python train.py --d_model=640 --n_head=5 --vocab_size=43992 --bias="all" --init_std_qkv=0.0327 --lr=0.000629 --lr_mult_o=1.3 --lr_head=0.00534 --decay_fraction=0.663 --doc_mask=true --steps=4721
Each number is 128 + 32 x the weight over its row's rms, rounded and kept within 0 to 255. Layers, rows and columns count from 0. The size above them is the row's rms in percent of the matrix's.

# layer 6 MLP down (transposed), 2560x640, rms 0.019, rows 50-102, columns 512-575
size [ 96 114 117  69  92  98  83  82 112 120 110  88 100  97 111 145 101  94  89  90  98 103 112  87 106 102  98  99  92 108 102  88  96 100  94  91 102  95  95  96  97 108 102  99  88  98  95 107  96  81  99  99  90]
[[127  87 121 143  80  66 156 148  82 119 129 110 138 118 113 103 148 113  56 118 108  97 169 105  84 188 156 113 180  41 126 149 117  95 168 136  88 134 109 113 126 125 132 130 177  87 127 123 156 125 109 159 124  96  78  89 107 169 113  32 100 177  96 131]
 [153 149  97 110 145 152 157 135  99 136 108 115 163 117 152 111 116 113 144 132 152  97 161  84 172  98 116  83  83 134 152 150 154 124 167  74 113 154  89  96  83 153 119  92 111 118 132 184 112 145 153 174 133 154 148  71 127 131 161 156 116 116 146 122]
 [ 99 137  80 132 142 122 127 164  89 110 125 111 139 132 135 160 107 177 114 140 170  91 105 138 174 140 151 116 172 140 100 103 171  90 149 126 134 176  97 146 137 108 188 109 183 123 155 149  85 101 145 132  69 156 117 121  84  83 112 118  70 156 148  95]
 [116 162 160 122 151 159  89 110 112 132 140  77 158 117 166  84 141 163 126  77 160 131 141 119 139 127 163 144 120  98 169 191 139 117  99 132 149  98 138 140 130 146  98 102 143 109 140 101 172 118 148  44 147 185 135 136 141 120 166 124 155 148 117 103]
 [172 126 176 138  93 179 100 141 117 112 137 101  49 140 108 115 106 151  85 137 106 118 139 148 158 124 114  90  95 127 122 138 169  89 102 137 149 160 139 162 168 127 116 123 156 109 130 122 133 115 123 161  69 117 124 163  64 114 108 143  38  90 176 155]
 [124 154 185  89 135 133 120 104 219  89 149 154 103 101 108 161  92  99 110 111 123 103 134 127 137 124 164 151 123  93 142 128  81 167 118  46 139 120 109  86  94 119 117 152 149 179 104 109  13 130 150 110 124 101 170  86 146  63  89 153 103 172  87  95]
 [177 112 167 134 161 106  88 141 121 177  98 127 110 116 113 101  99 161 164 178 152 106  78 146 147 125 143 107 123 121 104 150 134 124 105 162 230 157  97 117 119  64 131 114 113 128  97 136 117 209 163  99 158 162 108 177  94 131 138 105 170 137 113  91]
 [135 191 146 138  92 110 167 179 136 178 120 102  40 134 110 203 105 104 104 173 157  94 157  74  53 150 107 128 159 141 102 133 124 121 112 108 191  74 175 127 157 102 103 124 114  95 126 114 115 174 100 123 166 110 110 162  62 144 107 108 113 128 113 105]
 [136 133  61 108 145 145 153  99 107 149 133 124 124  88 173 157 123 168 164 170 179 113  58 213  69  85  72 115  41 122 135 129 170 105 136 115 188 144 117 101 126 160 123  58 118 168 156 162 168 137 106  89 114 143 179 104 147 115 113  96 127  99 146  70]
 [138 169 129 144  86  97 117 208 156 144 129  93  77 126 147  82 135 113 136 124 119 131 106 139 124  86 114 126  84 152  93 118  95 158 203 140  61 136 127 126 122 137 160 108 163 106 111 169 107 144 173 139 157 135  97 111 104 160 110  88 106 180  93 167]
 [145 176  87 134 116 148 109 111 141 115 156 135 158 110 121 171  81 145  82 114 188 123 102 142 125 123 134 141 139 141 124 130 139  99 115 103 166 118 141  59 176 162 117 140 106 104 168 142 131 166  77  82 144 152 176 125  64 145  99 120 115 142 140 101]
 [132  57 132 173 120  89 158 129 115 128 137 168 153 157 143  93 129 168 177 111 113  95 140 153 117 103 108 151 144 187 138 146 129 155 149  92 186  84 102 131 178 109 140 136 159 135 159 105  81  92 106 130 154 136 128 136 139 180 102 118 130 116 150 201]
 [144  94 149 115 190 106 124 160 110 112 153 182 142  99 156 141  73 140 160  69  99 139 154 137 136 130 212 114 254 166 137  95  59 147  54  57 160  75 115  96 149 122 167 179 165  89 170 160  94 193  95 112 156 143 134 140 162 127  56 143 129 117 170 106]
 [112 118 189 192  78 129  89 150 135  84 112  84  61 104 142 128 158 137 140 120 154 202  77 158 149 146 102  73 115 114 110  80 172 120  98 122 146 110 134 141  92 131 105 114 146 124 161  65 149 143 129 108 107 129  86 124 120 136 141 130 162 157 126 125]
 [143 114  79 124 116 174 140 113 135 130 160 145 157 126 186  87 130 141 132  85 153 166 142 135 108 112 103  99 100 143  95 157 118 144 136 126 163 133 162  59 145 160 131 130 101 126 205 110 140 137 140  90 215 143 165 140 140 168  83 119 148 109 157 132]
 [117  85 134 195  50 118 124 136 148 142  91 112  98 145 120  58 149 138  93 136 129 195 132 121  79 162 126  95 128  69  83 150  86  98 171  86 124 106 153 171  93 134 141 135 108 152 129 183 126 187 132 183 122 108 139 164 145 131 118 209 113 127  76 199]
 [149  83 166  69 119 129 124 107 110 128 112 246 173 152 117 154 131 150 107 138 163 145 105  97  86  68  98 118 111 175  89 136 174 124 149 140 113 121 139 101  72 166 164 168 209 131 116 119 143 101 112 113  87 150 112 109 101 102 146 109 121 119 118 151]
 [165 132 134 145  53 116 161 160 106 113 120  57 123 131 144 113 131 102 112 151 108 151 131  99 136 118  79  93 174  99 111 118 137 125 128 107 147 144 159 147 106 112  88 111 156  67 105 127 130 154 152 153 172  90  67 128 135 119 123 155 111 152 167 156]
 [170 115 149 126 111 113 174 124 109  88 156 119  96 186 145 117 177 121 123 153 140 149 116 128 148 181 113 112 161 149  38  90  74 150 182 149  96 109 171 129 102 104 136 162 108 108 148 115  78 198 164 143 132  72 142  97 171  67 115 180 118  83 129 105]
 [106 108 126  85 162 132 139 105 154 127  96 108 136 120  87 136  84 107 125  70  57 117 131 141  70 159 135 156  71 104 117 156 121 115 137 144  93 135 132 137 103 180 136 148 134 174  51 147 186 143 139 133  73 121 123 158  78 174 111  98 194 146  96 153]
 [184 153  56 136 102 126 175 174 165 109 131  82 163 121 173 200 135 121 124 106 126 168 155  68  55 131 113 152 124 161 101 159 132 167 145 143 132 148 125 207  94 159 123 135 160  78  92 120 121  96 151 128  97  25  96 154 160 145 126 107 146  89 117  66]
 [124  99 119 124 110 116 111 138 128 125 111 101 128 144 134 221  78 105 113 142 115 118 155 186 105  91  74 130 122  94 132 131 167 130 135 104 143 111 155 143 115 116 118  89 135 125  53  68 142 140  97 126 150  51  55  97  83  98 137 157 160 128 139 178]
 [119  97 119  50 116 136 159  86 149 108 195 113 137 106 171 117   9  71 125 212 113 182 129 127 113 158 134 105 143 112 175 108 117  86 104 169 121 130 148  54 160 142 171 171 116 103 141 184 109  78 115 178  88 125 123  71 163 138 138 135 131  95 194  98]
 [132 137  89 160 131 156 191 105 139  98 122  63  88 107 118 105 158 101 122 115 164 158 116 108 122 129 101  96 122 140 166 132 172 148 113  92  91 140 158 160  80  99 119 119 121  91 154 153 111 173 162  99  52 107 140 172 109 177  72 178 107 142 143 127]
 [162  93 130 102 134 129 185 135  77 127 117 144 144 119 164 132  72 173 167 105  98  39 120  93 158 148 151 101 181 174 103 137 152 108 158 152 165 128 105 120 145 140 164 147 141 155 128 151  94  91 172  75  96 153  92 128 110 141 131 155 138  61 140  94]
 [143 103 169 182 103 135 129 136 146 164 125 142 103 128 155 124 170  99 187 123 106 157 140 160 143 158  83  89 123 136 134 148 142 101 146 177 138 167 140 129 134 144 132 126 122 152 136 126  98 119  62 172 146 149  76  89 130 185  97 144  96  51 103  82]
 [ 86 101 109 124 148 170 160 128 145 107 160 143 101 113 160 113 129  75  49 167 130 133 165 137 156 148 118 156  64 130 124 125  55  91 141  83  88 144 162 122 136 128 141 219 180 115 161  96 142 116 187 106 165 141 140 166 110 146  83  79 134  87  91 166]
 [194 114 155 173 122 148 107  95  75 116 163 148 148 149 149 166 144 142 123 100  83 132 142 130 146 141 153 119 143 179 151 100 127  98  94 137 140 154 152 158 205  74 130 135 116 115  86 125 113 170  96 151 109  95  93 174  92 140 115 167 153 153 150 136]
 [135  81 117 120 100 125  90  77 143 143 158 110 118 128 115 172  81  46 111 124 115 129 166 120 100 183 110 127 138 165 145 141  93  79 159 117 161  67 187 165 176 136 132 138 183 156 189 107 122  75 160 125 122  94 164 117  96 156 124 116 138  88 134 109]
 [109 129 140 178 176  75 107 141 100 120 181 136 122  98 187 150  89 146 146 151 111 163 177  92 126  97 161 119 155 108 113  79 136  90 135 176 116 150 106 130 123 110  93 156 123 114 107 205 160 114 180  77  90 133 132 146 118 121 115 111  92 148 117 165]
 [160 109 126 149 135 179 142  95 169 126 105  79  95 127 125  90 156 127  77 111 153 185 139 153 181  98 110 170 169 165 118 173 165 180  96 158 169 161 153 143 131 113 179  88 154 203 174 122  96 111 222 153 147 149 104 141 162 137 106  69 109 120  78 138]
 [147 102  98 151  73 147 184  99 121 108 136  99 134 168 127 145 130 179 125 133 185  85 117 145 123 143 118 150 192  92 171 145 142 150 121 144 160 118 114 140 116 122  98 115 106  73  64 105  97 144 100 154 166 114  97 125 115  40 123 182 152 157 124 108]
 [ 91  70 117 143  97 150 136 132 114 120  30 105 110 116  90 154 141 153 159 170 142 136 115 115 155  84 103 116  61 149 134  83 143 137 134 157 162 132 129  84  76 191  94  82 130 128 147 108 108 169 144 132 126  94 144 100 118 143 141 115 116 143 130 113]
 [114  96 133  83 194 104 152 142 138  88 117  84 115 128  55 154 101 128 146 176 120 117 110 106 129  98  70 126 109  94 137 120 166 159 111 145 170 103 104 151 116 114 120  63 124 107 155  81 179 143  74 154  89 100 141 114 103 117 138 153 101  88  98 136]
 [154 150 100 122 127 108  73 125 149 125 192 139 178 176 146 162 126 173 148 177 203 123 107 104 154 154 114 106 134 103 123 132 112 122 137 119 129 149  65 175 145 144 152  90 165 107 187 164 107 154  88 180 107 105  92 113 142 131 134 128  94 168  67 140]
 [176  79 148  77 143 185 146 121 138 130 148 152 143 140 114 109 169 193  68 232 182 190 178 160 195  84 119 177 125 190  98 136 167 139  57  99 123 103 123 162 177 127 143 158 161  85 142 137  73 136  66 116  81 148 123 107 160 107 135 115  93 147 152  58]
 [132 169  89 156 109  88 152 114 156 118 106 117 163 174 152  89 134 108 120 135 125 152 196 165 143 148 131 119 153  99 164 115 140  60 129 160 132  99 111 142 145 122  54 149 101  95 130 122  59 178  98 165  90 116 146 109  98 114 151 134  91 131 149 160]
 [121  85 116 172 109 112 146 136  98 147 116 149 101 136 114 111 108 112 113 103  89 127 194 175  92 129 132 114 171  97 130 157 162 174 166  96 163 155 132 138 152 181 122 164  91  96 200 155  91 102 112 208 139  89  74 206 106 167 140 124  95 178 110 123]
 [113 110 142 155  66 162  87 118 168 109  63 101  67 127 154 120 142 176 132 171 147 152 186 126 102 114 127 119 141 105 148 127 117 201  94 112 108  82 127 100 122 174 153 157 105 167 120 107 114 148 102  57 166 167 124 140 130 120 169 136  80 146  96  93]
 [136 138 133 105 115  97 123 159 167 125 103 124  45 154 152 116 112 162 133 158 139 142 135 142 136 152 161 117  84 154 112 126 101 144 164 163 164 102 131 142 160 118 113  92 182 172 114 177 132 147 117  91 131 116 143 129 138 183 122 151 152  75 105 114]
 [180  85 141 178 119 109 161 108  88 100 126 127 118 158 138  90 112 147 128 147  88 158  69 136 155 119 117  65 174 148 117 117 173 133  92  59 150 163  67 119 138 134 181  92 163 124 166 169 109 172 128 156 165 135 153 118 115  97 129 194  90  98 193 131]
 [120 189 167 108 122 172 144 158 149 134  68 148 151 120 101 135 147 144  43 108 116 176  68 117  99 108 107 132  99 103  85 110 118 153  95 106  34  89 118 129  59 121 166 169 130 166 123 123  87  95 161 100 172 137 124 108 113 126 125 171  84 109 145  53]
 [149 150 137 136 124 171  97 111 114 129 137 144 173 132 132 164 161 123 127 150 138  99 112 130 129 139  75  44 146 137  91 132 159 103  97 126  83 161  89  91 178 153 122 165  96 163 132 118  90 159 136 141 133 132 133 132 160  64 160  72 106  99 146 124]
 [141 150 101  93 177 104 154 132 123 106 177 144 129 135 122 149 131 133 128 125 154 188 121 139 118 103 126 116 101 198 130 126 148  99 110 123  96 162 120  89 121  75 169  89 157 131 177 125 102 136 117 108 116 185 136 112 171 185 101 123 103 112 119  91]
 [184 112 126 161  47 163  79 117 117 181  97 110  79 100 143 102 189 101 133  72 108  66 137 151 124  75 176 135 163 148 168 153 119 123 152 130 102 132 151 144 161 114 140 113 157  86 171 145 110 106 129 113  78 132 151 131 156 118  85 130 125 131 146 158]
 [121 141 125  63 176 124 125 142  98 109 103  96 158 110 200 100 107 117 135  95 135  58 164 138 157 172 115 103 137 141 131 158 123 125 147  60  53 177 115 101 107 119 187 110 119 122 117 101 126 157  82  78 133 107  93 151 129 156 118 119 118 125 135 139]
 [106 191 121 124 121  83 143 180 170  98  82 187 161  89  80  93 119  83 133 100  57 149 156  95  78 129 164 143  73 126 132 171 153 111 115 119 139 144 109 123 120 170 131 131 132 116  65 121 116 129 144 181 107 134 146  81  93  65 138  70 105 151 129 101]
 [147 151  94 111 176  97 174 111  79  94 153 119 138 165 166 152 125 154 146 110 178 107  98 127 134 191 134 103 190 125 108 119 149  92  96  94 146  62  95 128 109 133 101 114 111 103 103 147 132 102 122 146 124 115 104 127 124 117  59 147 133  85  87 130]
 [ 84 108 149 130 160 126 119 138 158 141 160 102 118 121 184 104 174 117 131 134 117 204 134 122 148 194 144 134 126 119 110  71 140 168  82 140  93 139 157 164 127  82 112  87 103 121 153 152 130 164 111  83 164 125  73 101 112 181  78 135 124 102 126 150]
 [147  78 124  95 129 214 110 119 147 111 146 120 153 121 115  51  88 110 140 117 136 158  95 143  73 114 119 148 110 112 143 104  88  76  71 125  98 149 120 117 108  81 148 162 122 139 131  97 185 140 161  98 172 105 183 105 118 162  87  80  99 135 137 146]
 [102 151 107  95 107  99 110  99 147 142  37 186 114  84 162 124 110 139 144 106  80 108  91 100  96 147 143 135 120 110 110 146 114 196  81 124 160 141  95 197  75 193 136 109 131 121  78 128 138 148  74  97 150  95 104 222 112  96  93 124 213 124 115 110]
 [143 175 138 140 104 151  66 143 193 146 142 105  84 119 155  92 146 102  85 120 123 109 161 106 127 201 119 138 140 171 148  91 145 175 123  96  97 140 115 122 134  98 147  94 147 124 171 149 165 158 172 138 157  70 127 142  93 157 174 131 155 125 161 107]
 [135 153 138 144 115 104  83  93 137 170 107 125 157 136  99 117 127 131  57 119 136 150  98 167 101 131  88 127 121  55  69 104 167 135 161 114 130 152 124  96  66 127  83 154 154 111 188 157 151 152 176 166 169 159  74  99 143 167 144  72 128 139 112 137]]
# layer 6 MLP up, 2560x640, rms 0.0282, rows 51-102, columns 512-575
size [113 111  92  96 104 100  94 112 102 111  92 103 105 100 123 101  95  90  96  90 104 105  99 100  95 102 103  92 103 101  92  92 108  92  92 104  98  97  99  99 101  98  98 105  99 103  98 100  90  97  97  94]
[[ 65 116 144 140  71 122 126 160 164 149 166 107  93  80 132 114 173 108 109 152  98 158  74 125 151 146 115 167 163 177  92  90 142 175  64 180  89 120 171 145 169 118 124 143  96  99 137 106 161 129 118 137 152 115 132 172 141 137 146 121 108 130  97  99]
 [ 94 142 175  76 138 123 205 145  78 154 161 131  85 134  92  65 132 111 148 134 121 126 110  99  80 186  70 148 141 109 115 141 102 109  95  70 137 136 102  92 145 179 118 126 139 115 193 135 122 105 100 132 123 121 127  89 115 154 112 120 141 177 119 107]
 [168  81 132  89 102 147 115  96 153 156 127 160 135 147  65 187 173  70  80 146  78 138 138 121 100  94 109  92 155 153 105  65 103 156 179 121 145 132  87 139 101 103 189 126 114 166  98 101  78 110 119 165  93 107 154 114 113 131 101 158  91 130 156 130]
 [ 96 190 127 180 162 125 159 124 170 142 106 113 149  90 158 106 143 116 115  79 157  85 149 162 108 159 147 167 138  92 138  81 154 111 139 135 144 122 129  62 144 116 160 165 134  93 134 121 126 145 129 117 125 180 122 186 173 100 132 152 105 160 115 161]
 [130 167 166 157 103 168 149 111  67 123 173 159 113 165 116 143 133  81 139  93 126 146 132 140 110  91  87 103  85 156 100 151 125 103 178 158 108  35 108 131 141 169 109 130  99  96 121 111 104 178 200 133  84 164 153  98  82 146  77 179  87 106 165 110]
 [118  68 156  82  66 166 124 126 189 127 104  73 132 145 151 133 155  61 126 100  86 101 174 123 146 143 139 168 122 166 123 146  59 139 156 107  58 116 119 139 149 132 103 112 143  88 171  89 160 125 133  90 132 109 103 121 152  81  88 111  77 126  97  96]
 [149 127 120 131 117 159 123 152  71  97 184 153 199 142  80  71 153 143 150 100  90 108  76 156 118  90 122 179 113 168 177 131 110 104 124 149  98 148  47 157 108 171 146 126 115 126 118 123 146  97 135 174  79 108 126 121 205 109 148 168  96  90 164  90]
 [142  99 150 144 115 114 157  99 176 138 151 103 134 138 136 120 159 157 181 132 129 109 178 139 121 137 151 120 123  92 164 135 121 168 115 150 115  79  92 167  98 135 105 124 146  99 145  66 189 111 148 147 155 112 132  91 133 132 195  58 105  86 144 102]
 [ 67  95 189  66 107 101 179 159 146 164 158  86  86 121 102 120  99 119 103 146 124  93 155 136 130 122 144 148 173 169 121 129  99  84 145 110 156 170 100 132 134 147 149 148 184 131 163 118  68 112  61 161 144  96 156 117 144 178  82 107 196 108 103  95]
 [162 145 164  86  64 133 138 153 124  73  85 121 164 111 119  66 153  98 131 140 118 118 141 144 157 110 121 165 152 183 107 143 151 112 189 184 116  93  94 182 227 150  72 115 115 118 143 177 146 103 153 164 117 145  90  90 211 139 120 172 124 166  75  97]
 [114 203 116 131 120 108  94 182 138  76  90  90 106  64 157 174 159 122  90 111  88 163 139 158 152 110 123 162  99  64 131 122 107 110 137 164 111 160 150 119 158 135 113 165 103 120 107 155 171 130 182 129 120  39  92 160 132  94 155 152 105 110 114 115]
 [129 174 115 155  71 128 131 162 137 176  83  90 158 136 123 108 125 103 123 185  94 129 149 146  63  98  80 196  99 129 118 148 104  86 173 195 173 135 164 136 134 166 105 144  71 168 152 140 118 126 138 117 145 126 110  81 147 172 174 120 114 164 119 118]
 [ 90 137 113  61 145 153 167 131 160 136 143 130 182 183 131  67  98 102  93  95 118  64 155  62  60 185 169 191 145 101 137 133  72 153 165 141 119 101 103 116 137 174 137 161 122  93 120 162 111  86 126 159 162 150 136 146 197 171  84 146 109 133 124 139]
 [127  78 127  89 154 138 135 163  82 155 122  96 116 133  90 135  76  98 153 152 154 125 126 140 161 142 178 172  87 113 182 112  67 105 124 148 106 126 108 159 100 185  86  52 136 131 107 141 162 121 103  76 125 135 141  87 159 117  79 104  77 139  78 128]
 [139 134 168 172 161  87 133 126 103 147 156  46 128 131 150 123 136  58  90 119  71 154 133 103 109 113 152  90 152 138 122 115 151 106 126 147 179 136 146 110 194 119 130  91 127 159 116 136 140 143 125 141 178 125 123 124 124 167 149 104 133 140 132  80]
 [103 180  85 173  77 109 181 149 112 157 128  50  89 107 175 104  83 106 118 115 104  82 149  79 162 204 148 121 140  44 119 119  56 131 168 116 110 139 142 115 124  65 146 121  63 146 167 161 134 165 105 182 158 104 113 196 127  97 118 143 150 146 148 129]
 [131 182  99 120 151 113 112 127 167 129 149 141  89 147 165 141 177 105 129  59 144 131 134 167  83 108 149 136 168 157 155 109  68 120 117 171  91  86  78  99 138 151  75 142 168 208 102 169 148  76 122 173 144  85 152 114 123 126 135 100 106 135  69 157]
 [ 47 179 139 129 109 101 117 178 148 132 144 122 148  85 184 174  71 137 153  96 106 138 178 191  69 110 143 104 112  57 144 120 108  75 133  99 119 129 142 164 146 150 101 145 140  67 104 136 156  80  74 147 148 136 162 172 166 113 137 116  96 119  57 180]
 [117 149 144 113 119 140 118 131  88  84 135 148 145 109 105 102 178 143 119 114 152 163 177 119 167 136 125 161 122 184 151 116 111  96 158 102 119 165 119 122 124 119 168 123  82 106 112 123  92 110 102 169 122 137 164 165 159  92 117 169  59 131  99  45]
 [148 134 178 197 153  94  87 167  83  94 104 151 142  77 142 111 141 163 100 132 158 105 105 202 162 144 130 127 125 125 121 129 140  89 113 145 121  99 120  65 158  78 182  87  50 132 101 163 131 146 118 116 122 155 145  87  90 156 142 189 114 116 114  89]
 [ 98 153 173  67 129 126 102  77 127 157 125 103 152 154 117  78 200 145 151  85 120 124 129 123 105 160 120 154 158 136 115 114  88  87 107 152  76 127 118 128  66 155  74 177 161 169 101 161 171  81 130  99 123 139 123 125 142 167 136 133 122 106 109 126]
 [ 79 161 136 147  83 113 148 159 153 118  73 100 188 158  97 138 169 161 168  46 116 121 104 142 146 115 119  59  91 162 133 124 108 145 149 136  87 163 138 201 106 140  75  89 123 106 123  67 179 167 163 124 125 128 142 152 110 123 140 142 102 176  63 116]
 [122 110 196  65 134 136 126 150 119 134 111 168 121 155 154 118 115 161 121 118  91  51 159 119 133 154 164 146 145 126 162 120  87 133 156  95 102 128  94  52  97 107 139 157 120 184 168  76 200 139  79 190 178  93 117  93 144 160 101  87  96 145  53 147]
 [141 123 148  98 125 127 135 126 147  50 139 105 152 110 129 157 104 112  78 111 107 140 180 146 139 114  83 147 102 143 201 123 160 108  94 145 154 163 167 166  82 194 146  87 106 142 149 117 141  79 109 163  85  96 122  94 166 102 109 133 142 143 162  80]
 [149 164  98 148 136 131 104 152 119 153 118 129  67 110 110  95 121 109 138 161 111 122 107  97 149 158 126 120 124 146 154  77  61 122 118 132 159 160 170  97 122 117  54 123 131 131 149 136 150 133 110 151 133 125 122 106 143 112 113 140 176  99  97 150]
 [200 115  98  82 129 141 123 129 122 184 110 159 137  82  96  75  88 155 122 101 108 136 144  77  97  77 125 145 149 111 181 117 123 168 176 123 147 130  73 148 107 114 136  69 120 120 106 136 105 115  64  91 157 113 137 147 137 142 138 166 111 205 171 154]
 [ 79 175 127  78 156 142 174 126 103 151 132 157 101  74 105 131  81  89 132 175 136  88 163 162 137  79 131 143 114  81 164 112 123 161 102  91 123  87  87 116 150 206 162 118  98 195 195 138 139 143 128 162 164 141 171 105 182 132 133 134 152 152  67  88]
 [121 130  96  88 105  88 132 125 112 131 128  92 109  93 164 107 116 162 115 151 143 142  68  56  59  92  80  93 118  82 159 132 154 151  95  85 155 171 156 109  86 118 118 167 159 139 148 140 153 106 125 116 121 164 100 137 166 124 139 109 161 121 124 138]
 [159 109 122  87 146 123 172 111 160 112 112 100 129 146  66 151 145 135 122 162 146 159  92 161 184 123 150 123 103 165 163 163 115 124  80  51 116 129 152 104 152  98 155 128 133 100 117 104 165 137 141 206 145 107 156 127 130  94  87 166 162 163 160  85]
 [133 122 118 179 127 118 100 138 123 172 109 166  63  87  82 100  96 105 148 109 102  92  97 213 107 151 167 183  90  77 151 173 139 132 127  97 173 136 154  87 153 120 164 160 129 150 124  73  99 101 121 148 123 133  97  85 114  93 133 137 135 146 142  24]
 [127 187 128 104 144 103 103  75 126  80 101 128 172  88 131 111 108 133 129 125 137 102 147 208 147  87 182 172  71 136 117 128 132 163 101 191  89 105  55 176 107 165 139 114 126 158 112 149 170  99 150 139 130 104 114  63 162 151 127  94  87 122 137 156]
 [ 94  89 189 112 149 119  90  93 128 132 157  74 144 152  88 117  85 153 133 110 101 121  81  99 134 111 122 100 135 125 166 126 106 143 145 112  91 157 180 170  84 119 161 130 140 128 213 121 120 124  93 167 155 207 136 103  76  92 180 157 171 132 148  84]
 [120 201  97 138  96  72 120 149  63 112 220 146 155 140 142  81 142 147 112  89  90 173 139 147 132 176  82 183 134 134 141 141 110 123 119  87 131 168 122  80 161 145 160 161 131  84  72 169 128 130 156 103 127 163 203 117 129 113  71 104  97 165  68 116]
 [149 156 128 144  75 172 167 170 151 133 121  93 169  91 117 134  73  82 148  78 127 134 169 138  48 101 102 115 110 152 115 119  87 163 172 132 111 122 140 141 137 121 156 155  99 148 127 104  78 130 141 106  95 123 117  98 130 165 158 127 135 170 160 112]
 [ 87 121 114 109 126 117  97  81 153 123 127  76 204 162 155 140 172 156 119 109 112 128 128 125  79 145 111 118 123  56 148 152 133 137 119 139 140  84 128 137 109 133  46 132 114 102 181 102 178 139 159 107 170 159 129  99 106 128 173 137 125 177  48 138]
 [113  53 133 137 122  92 135 114 145 133 141 163 116  82 180  77 138 163 116 152 168 127  76 125 121 102 119 161 111 162 108 150  80 135 112 140 140 156  70  96 157 133 123  66 155 124 132 128 139 141 169  89 151 168 102 187 170 151 143  91 104 115  72 116]
 [144 201  81 187 149  95 102 173 178 106  88  65 110 103 133 132 172 118 125 129 162 153 158 113 107  91  86 133  73  91 151 172 130 109  89 177 120 138 147 161 101 127  23  88 120 146  78 134 129 130 117  97 162  71 149 114  96 170 125 154 118 118 115 120]
 [102 140  68 105 175 112 123 156 136 135 168 129 141 108 107 122  66 102 145  73 150 162  75 162 125 179 131 146  89 141 111 177  88 116 179 134 182 177 110 149  90  82 109 119 162 111 121 144 149 122 130 183 102 104 177 113 103 116  86 155 161 110 116 155]
 [135 222  97 126 114 130 164 156  89  67 137 119 148 107 156 138 132  62 191 149 159 128 172  63 109 115 107 137 149 131 160  93 121 113 151 126 117 119 106 134 119 143 144 116 118  88 147 127 121  63 190 103  94 156 149 125 175  84 128 117  45 100 116  78]
 [136 132  89 105 133 152 133 123  98 125  68 140  99 121 201 111 157  99 131  89 139 131 159 115 127  99 122 101 141  69 137 208  85 143 172 116 196 162 196 140 144 131 111 120  87 198 118 119 158 126 110 133 103 178 103 158  90 177 111 133 184 150 146 156]
 [ 72 118 171  73 188 112 212  77 134 105 196 107 153 160 178  85 109 158 108 141 145 157 164 116 183 199 113 137 129 163 164 188 151 110 125 126 194 114 143  92 171 164 141  51 112 138 107 162 153  94  95 123  94 123  88 159 109 151 128 141 110 184  93 180]
 [139 140 116 106 155 114 122 206 104 104 159  99  95 142 172 104 163  95 138 166 140 106  49 161  98 108 149 184 129 146 116 147  84 120 127 130 124 113 152 166 163  84 132  97 146 166 146 104 101 110 109 112 117 145 137 151 133 144  98 127 193  89 127 127]
 [ 63 111 148 118  95 148 110 147  81 138  75 101 124 180 132 136 141 170  63 162  95  84 145  69  68 157 169 135 114  86 144 189 134 183 188  68 105 156  58 162  85 181 100  81 162 141 178 106 188 127 138  85 163  85 104  87 117 122 161  96 117 108  79 135]
 [118 156 163  59 135 151 188  65 164 100 151 115 140  88 119 124 130 126 103 141 112 155 126 149 116 149  88 152  82 119  91 154 112 166 161 132 116 105 138 133 123 142  94 127  76 171 117 170 125 160 121 190 165 136 146 152  55 183 153 135  95 171 121 108]
 [151  88 185 165 125 148 149 131 183 155 103 111 126 122  88  59  97 159 110 129 120 127  74 114 119  98  81 133 107  93 107 144 153 105 131 182 127 110 110 140  98 113  88  81 106 128 165 132 180 126 118 147 157 158 137 140 115 149 141 145 164  82 146 170]
 [ 99 142 105 139 132 152 148  76 103 174 202 190 165 101 127  80 148  97 138 131 170  58 118 137 115 140 143  88 126  98 100 127 178 123 108 104 139 156  76 132 146  96 112 160 119 103 137 161 123 121 120 104  75 148 119  92 113 167 128 134 126 102 164 151]
 [ 94 131 170 126  50 162 117 114 196 143 113 145 149   4 109 164  95 101 112 148 142 129 121 147  64  84 183 161  63 188  81 100 137 111 119 168  77 175  89  48 181 189 118 180 186 175 133 117  86 115 119 167 149 200 170 142 142 133 135 116 133 158 175 153]
 [201 136 108 104 129 116 151 169 122 136  75 118 119  96 106 153 138  92 177 134 142  90 164 108 140 143  97 182 173 155 103 189  86 157  75 115 145 118 113 137 150 155  44  89 154  89 136 130 113 114 126 169 149  88 166  91 185  61 151 112 125 130 128 118]
 [ 87 135 108 119 136  66 167 126  86 151 134  94 110  93 116 158  90 160 148 135 156 107 113 163 160 126 131 158 101 145  83 146 171 159 187 128 163 110  63 162 144 194 108  77 153 161 153 185 134  92 114 171  90 130 150  88 110 133 149 191 118 164 100 141]
 [101 133  85 112 118 152 195 187 125 137 185 128  78 128 129 163 133 176 138 153 147 107 100 187 119 118 118 105  80 139 131 142 171 124 143  62 148  92  86  65 150  97 115 170 111 112 139 148 100 134 176 169 112 103 128  83 176 124 118 131 129 108 127  83]
 [141 122 104  78 127  89 153 128 149  91  73 103 181 114 107 109  96  90 128  99 102  65 115 166 107 190 160 122 141  82 118 153  92 109 146 146 120 131 145 142 186 169 137 107 152 145 137 167 138  75 114 164  95 116 172 132 149  96 122 166 123 108  74 148]
 [127 137 150 104  93  48 117 159 136 102 212  80 137 126 140  83 123  93 173  54 163  65  79 185 118 135 157 178  92  97 135 193  93  98 141 137 127 145 147 154 128 142 155 129 121  73 131  94 176 119 121 124  84 137 153 168 139 184 147 193 149 119 128 107]]